Weights of a small GPT-style language model, trained from scratch on English Wikipedia: 2 heads of 64, 152M tokens.
Each number is 128 + 24 x the weight over its row's rms, rounded and kept within 0 to 255. Layers, rows and columns count from 0. Numbers have three digits each. The size before them is the row's rms in percent of the matrix's.

# layer 2 attention key, 128x160, rms 0.0539, rows 92-112, columns 0-159
093:144142103116172106082158133144126125141089109165164143124100150125111162096117122108134133119135132083112144123137105167131108110140162123094099115148151145090135130151127116147142130120104099143166104119116078129161103137115096106142131200052132148113152132134157138112120105147130170128105135135140110086124094122142139091155175153106163139122149142162115151119126141138126046113146120093164144130133135123119136076144097126125109131131119135106156110156137164134091130100134171
097:114113128130158107163101118124128112190146182140087093150108134112164122121135153172126135101109103136132113154133147102089084094142094136138160131181132150128122160117140152119169140145087149150140151156120141166108121117143154145119181073137085122128115072146132103146129147106139140147182133114103093126158122126114132164114118114104177137098143116157156139119111123130089125147133089118176164147145124140131150156153138166162143136136137112148093098123146161127116098129134124
086:072147164109143088118146133109142126115097121118125124124117168081147118147148127129163158102129096113101154156156138131119130133055108158112154098117120143104107172123169131141084114137119085126123104076108149146132117120123116117144131150131105095141174113125102141145131155133115149128110161104150139094132135155140134146108117129119174085127141134108092144118155173141142124093137164127131118154143188151155140130150128161152125120104140108124141127197133126134171108145100199
099:110120152106105130096132092085115131094113090141121173135161120119125129137102110144083122138115120126146142145129133180085106157165153110132141109150149159100123144107141138115142165147159118130157126109117111112141163123091126108128139134130134154108101109150137173149112175124101167164108129165174155106091126121124126141135172132145123131143090127098144138121114110125151164068099095090098114114103111143135176128120155101103169146113125119084151111133099122155149099113189077
093:150136157126141143127092152140145099128114152151108105111124108110104112115142106156129092117087084130092103119125148141154132077156102106144110117127098128121120128175112119132152120097114131164116114129123133123148182152135124076105229111108113164130105149076138211103139155159109120139157099122121136158121133117121122159102145123106145157087140109158106177103106123104146131150128106130129097094107145136127101124155145114136118095138163108122130092145142093114136151120145138
098:132136133099116173146134118137102118146116168183185132110091139092140149132149144141160149128144172153148152125123149144145069143139162160111133129111096168091118117113123115104154121149137093112091109131117168161154149121162190090136088127092145144089132152140135123118118135113120086138140168134115151123173141119169097151085125131129126146143146129085138148184094122101140152114158098110124150123122144125114135082112119139090143126139133155141166120120160176122111109111121127
086:165162180115103128155073116098145114091092132145136135175148187114130133112114166141162120131117130127123119115151140103106133110159112147104152135119144143186100121141146138117096095116124126099125151124133128145129094116146124128128145122128135127147102135129143130124137158139139157151133091092087121172151119117140117137145117123076126114082132112120129143113176160158154154163118082159187078113125107116127138074113180115169115082098129142163149145121147132097124138140091103
130:194108191082167164171137150087137086122135171144134143121122147130146136132102142108130150070136094147121157170136139120122134123118102120138149134150114145138155123138093089162103123111112141117127099136133126179107152113114110104099110144149081090109095125138137115103129109152151154135165136129083125166178110153123151162144102120074135140138110099111116129114119113092114111120164109107155099124136163126144128128137167162132140123122148121146115124132162098069142107133099139
098:110147148112133125132115118113116146074140072147150133136114120125178144130131163164143118114165140106110102151147119139091124177163116130153112089126136151095100087125098097113152109102108120155148130159078121145132163122170160131110128137106104136165151085166136126132149172143162135091147130113118125122109132134125134112121114172156146131080140119109120105143128115087149166132157103088150101126192116132142116161153120141131089117112169078145112111098124142150138077134124167
090:148137154165113142135196176150128102104109090119131096122151170127140099109127115097141128144102096113108113153134133102124120148157155154112106136109171120116150175119179108143114137161109101142133155141114116203134143092148161078143126152115137100129166112101100120108084142101131087149092132155160145128126092150141119119130137093134131082123141146125121149153158151127128130090145109111106108083125124134155171152091137115138114111186144107119176135128111132152130141129109130
093:147147147148108145144088183138096083102108147110123138141120141135137093104128136149146177108064154143101111161101111104119114122124152160102145124117129124117118085130153110169083140123165118128086079093081113106112144152127159140107146119145151121138121151132156135114173141137118120114116119168159093145168130122086111143126158136124140131120129112124107134112125159123137101104128137141109109130125120119099098134112147085116146110226147126113133197128132127104109093125098115
105:177114161116082149163156126145141113109104164141165113117090154116145135097123145126155113119174108140163115126158162114151163095152138149151128168098119125124154139101165113133093104086058134134081146117136101140143133131128127106119124115118151107150082138130153124105137113116112137150134124134136112133151112149116139160133111087087123155179131079098130134151144114090126106115131132126177111126123135105134155152103160158135137113064162130103116115149144146107170107148066142
103:137103164112141177179137136112129121185079132148151105109126144129115144131097153143142127099141152132162110119108147120109092088132093114120177144129126133115149136111131103154136100067115158076115141124068143176134107126134149159134170133132118124132153086145103138104120109146135158113132176127094128120141132118110153174109159145157134084141126097129102147129107104130147132132136140125145128095140127082165122120180183133093138143148145175145129124112163131092115134128129084
106:163126176083120142175134195090170110120152165177139124104103189138123158128152123111141121111140129106131149127109130107110095145110098111146155164123148162085116134113108086090091127152116106133104141131154129165129141119108133074153116112102089114139143119110148146155171072111129138145142121106127107155160120125095122136108122132157152158119092132149147132109147100106126100123122112142158109108137107129174179096123145119104111107121130122131115094172152149105145093125141107
091:125127062112128151168098128120137105188164114176134127107147139078122117154092129116134145156137091100136093179143153114132145124139087125098144146089103120132153140102134160161123150126122159075145143135125121126168169110143128171123116130145099130127131136112094116147070128114105110144080145119126101105153110107108116131128139129068140121138163092144103152160107135130107105124126080137137109084147118120106145130132149124160119113149169146142116106150141158132167173136105160
107:137148136130111127103151089143122134123111109122145091131140127112123099074126085132110143091126140110159161117133131106103099173093169138152075128084125080101123085100094140140124153103113140135100113208125139147120119135157130111104187123170102113096097147156110136092139177147130115102123118147079122152139137113143134126112120128128167130130122150111104116121103112140138141092150109103119107108129109099104108096149133168084115155121136135129151112107128115170141070099140089
098:092127124123139087121089122103100164125127163118181134142116116107103112128113126116142120141135138118119117096124153157105177123132140152127151091132120180116168128147132164096161136136133147119136146093115158137102155189127141158075190108184097158151128093136109126120106129130161137148115117168114129123126163116106178142121147142179106144152144157150087134136133118151137150134116116135151125163144158156090100142157110143141159104081122078123137131134167129143159157137155152
093:146089144139109113161132162122120175096123147142157140160148154104087143117153120124140150104148106145140140106153145113084136116104133162102080132161192150129142171148108123130171135098144111143141094145151112131132126127136147156143182147154126149122092126173115120128143099117114162121146080144138123147177127147103156116135098129141185138154108136116165134117107157128107140126130151103174136094139147134121107098081162141144144079152067134129140142116121145112135116071112145
098:137137114115177116128157178101163139136158151155097184137110158145084137143107106122133153103149098153121095139080110168132150115109167117129109153106123172117164097131139158142137089107146187140124144125121122133160099131137148103124114120126106132125109181101141150132171105127103110101061101099112148150191105122123146103094116119152110111146132114136165138148096155127125103081113121139153106108132146138162136117124135147148114094125175131116099126105128158127147152120115163
092:125107113164151121118105158117051103116134130126109155124163132134156119140106112118129148128123139112138133132136087115089136138171123108164087120133104128141109128137138109106102139102114114127152097112137113083174105132119129119173110134118141124129164130139184113144107173135134105133134091105085164105125123117108125133152156132165119146129147102075170184071150089129081121112140140093111178138085134121109160105111131139151109104109106091111133112117176176116130111141110161
094:158153115123132140096128140146133155136106093128099117104150127093148155143175127111113114149121151105120145143136138121123112174112132154144131123137136171144104135161098099097132055116169113167093112133096152166102099119138112127128090102148130122125138116118125126076118128142170115091106126120135105096154152080121113117115096131171124174092111108159189148149154131121119165112089109108089119116146134104119125153110128140134090150152156114164099121149154159084157137140146185
# layer 2 attention query, 128x160, rms 0.0542, rows 93-112, columns 0-159
098:118139100129117143121173132169117155143136141133132107101118118112139088117115124125103118123121128179119121165160123174122137108132104070165103119135136125150135134134089142172136184116115157142159092129171154159128116128143122125108154109110073105146126123107152164129131131126129092119161134143139064192165118083133108130142157112134152112175170107156075139105114114144094116089123181097126108142193134104119126131119126154175144127157122145130117139120132139118136115104122135
100:155113143161155154131168135105159120134139124166139140106105146154166131155134168142140165117115151113098110160106171119127098119124104116109134078125142129123129107131114128102138148128151121064150135106153149101127143141168099131125129179121159126152142146094129118147149133132115126157109144114167089104169065150143123108101117160128118119108130061131085098128155111125126090142139138114129131100158163149113158142131134090146127122088142112156090102178087100125155159151137179
100:092109145124135159075092149095162108131161169173169138160105108145115124119124133103122097155103111084118128153145113101144087160112113170144146157098129125142155159111164087104074127111138157125095105162099138135130139124146171123126109128128124138146095131119124153135165117134155143112117126103125135127118119153153119124099146100139126116109141125135123125163114082130091088135177138145101099084119154161130068133087123114121136134144167152152126133136191173101099134121135154
104:134111133136166128166128131102121121140110119142114150088107136198078144157113148102162103186137131150124119138132112093134123098123129132142137141111155137147105130137140181099110131151105085113102076127126119108120149135118116098121084143139151097140123108126178113119116093095121125184098110149126119143158097104125151096130121128081164115129132166158142151149123124119111124095137125157163086154167115140145137143127104138122164144141104129074139179165107179146156090138120153
102:108107110109098112103139110129118104138135141123109142144129154124097116096135147095121146115094100100124137115138119158149149180122098131129135132110112122109086175127120122151130119102131149102122117167102126135119126109142113123181164145084120108144136120091147122173172120132116156123117130116161128144114096099056085094154055133164115151145120138091130087123128109099156121117096130116084128168156103145107121164152095112109123095144148149154148151106115122074143119068102143
087:131129069145155092114166130147157165126123112116161152159131149116116154116118103104146110145122103118151125107111136150162167119154144104130123115152099113122133104099154170125139099094136099155194105099096103133122124097156139151093103157134119129138134121134137103108074165119122103117106087114151121157097135089147127090141112161116143128138159157078145124155169115184148143116148107133150136102152125122117162134113103077096111118141098130104151119172122109172168153134153103
077:172108166158158170171132136131145158111097156122130129098099123105091155140139133136115136080122131133086168131132107115160094113127129110137168109086184133123135134153103088151130115137121098080128130158129107148124151089127090128138127080127104154109114142123113129120156131099157149140143124146098120174170109179122145113141136116166116123087130112151119153091093113102139119113122120092145165161133140124125157158139149108117107129149137122108126111170155125042114140155104142
100:092109130132109130123136120127170118107125100111113127108108137141134124129125162171117075107089136077113129172143113148148107107114134152166105142133077105138111142154173193125129120097079128126157152127121135116123090135174169098145113153126124115135087155134109108170141119136111135117155096122073088136160086099101123126118171113130130115117101133150119109145137102116149087142134095136111103121158131105149117095167137139142146116168113115170101099122115142162107190121105107
090:077162129154136129135113117110106102095117125088124165119142125133148129132102145107123205136140148136164177125124188169140157155122139122136102142109153123139140125123113096131116098132157085137157122129123139115139107145117166151159107186163109128127116152096125130173124109135139168129112132092101121132162088125149164149145102100100145112088096076125134089136133138115127139110161132083105125137131130140125120122138094114168109076105152090151127136121145104164106126096149178
101:123096101079137057136125131137108087132105151138124172093113142116126113137130153140147132178120114130116133102154102106132172101155200115124130148092174099095129144115118095107144130134118104150119119157139150098151151118112108127139137176115160126138143099082080105138120144123157161152157100099079104145109141132125106159127114121131185115135119125133141122108182121123106148138147161116179105148124126138110138116129088110097116099154133134092116094135160129159151133145123164
092:082125124151098132110146121109090135131172171097130130129105130085140087096144119155181158112144167148114150136108123144122101127130120163109161127109131148122133121099128092123123100127148102109137143134168167142170115118151150125119110092122129119120156102138127126135145143142123134093109127141068185068111105089080158160158129142089114144123112063143184135165125112099147139111145121149120150154105122131131128109154145135085145115137149097135175155146120151172132132102137137
107:129137094111123112113121179145124110107103141148111124067140143128111165121119115104114134120131147100110142147119110181123160103140119091128134113105136131126152102073122081162134161106103164126116119101112139112129135136170108108158086090119139088123160131175125125122120130063139148121105115121161144147114134083159107125148087148187156127116140162120101122156116144106105096093109138097154123115163115167130133089132151085099091081145150120121112137128135157149120113140085161
097:105120118115144129093119146091120129130133139133156122114113119108077114147143108139124115128125124120154132143092151115139145144149095136104111138122123129175115086180169137144179147077115203155150124112128148114134142158104171185148153134098136143177096143128142141142155143114124152121158144167147139132128160139181118160155118144164109145091108126140117119123103135080106112169145120118096107128143119121197134147102147145125172105176120150121130113122146119136138082151136083
097:103149095137136133132153073153096130101121099134129116096156121128145151141139141095119175152113126107136154127121111167123144140125134145166088073147162123138082143082110129158100130130181108097087130103159178114124119094173110111109101154119113123115162179122132141191114153103153131098141109114139087142130118162130170120121095147125118151155112133099124129083107134162171128089126143094136111135143176117095150149106164123141112138125112098112125159105123148110133137148110131
135:125119118110122153134137180173124123122128141099116140149099085105134125088135094196124135120153125131143164124175156115160126085126155126109132146156158130121142160097099146117151103155086122154151159182160108123122136119140137110097123125129081169138111155145121080147110123155151060136089126127115129146129109114126135134121132121125132173142136132098142091094111065115157131179173130157089119145126091148116075137109135130109153126136127156160123108119106144126123149120155151
104:142130148150119133135108111183138176175146108147136121097129143150140170121114135124119106130095139163065140151135145142130100158123086148112147096114108145139147077103133132119127106163136064134133092151139161150153088123116139125142114155110173115130118178105091125098141122185168113158157105131139142106115093098164153124141148152133113067118171144156125158132141092135119126124143106151093110115133113124096104140121093149137135145148131148131090153142111147119120132139072108
103:107143177142072109124080133118138133156144108102087146139140155095148087169172137148110139112172101166120091145127125145155112135167141113117105124089149137125147103154115151086133124113167097131117165092119093106144156165115142161135159136107076154123137131099170117174105139133097101130152152105144118102160133129143121122156152148118131088122136132157115096127156133109097134121141124099145126128108134112112156162135116190112108102108111148066119117148159115139119135142088123
105:152168121119110140144109112147135137078125144114133103177099139121099136206148129142110167168166127130122142143122082157108124160136144123114156109106147136138124129147140113140110123146153135097117154095111133080123138118085128117141104157102116107164177151110119113143130126114105151105118141151143119152131090149186140133150089090131091167115135155116171113122096118128130148119157123120152148190104128127094115116134165186111133084149137143143080151079121136118159149143126119
101:161130136101109120135124164138136188129147137157154122186130110141134105093138141131135154146128144112112111093104060122148127142185187125145175098133113112121150149107139126081137128162131178092116115143118132141128139160079145111180102129131157101137138179150109165096126134120087147114149139114098096135139123138134145118105129117137183115155135108131153093151166136152154083141124113129102114129150164108137157140117122131152134125124156112149117094088113101093141104101126091
099:139153159158143121137161105142124099112142115154128137173093107146129096098124129213093153149161182120096089125157130162152114120106084127144129139133109146117097138157102168124163125094129142127153158154138128118125121121132101110100141122134135133152105159122149144180150163161168155147138136161077150121107156146099137118185106126163128166127152142132136101121101119097161144152136137132134143141097139092128126132141142133138102137084146130114177132162095096089138134104139153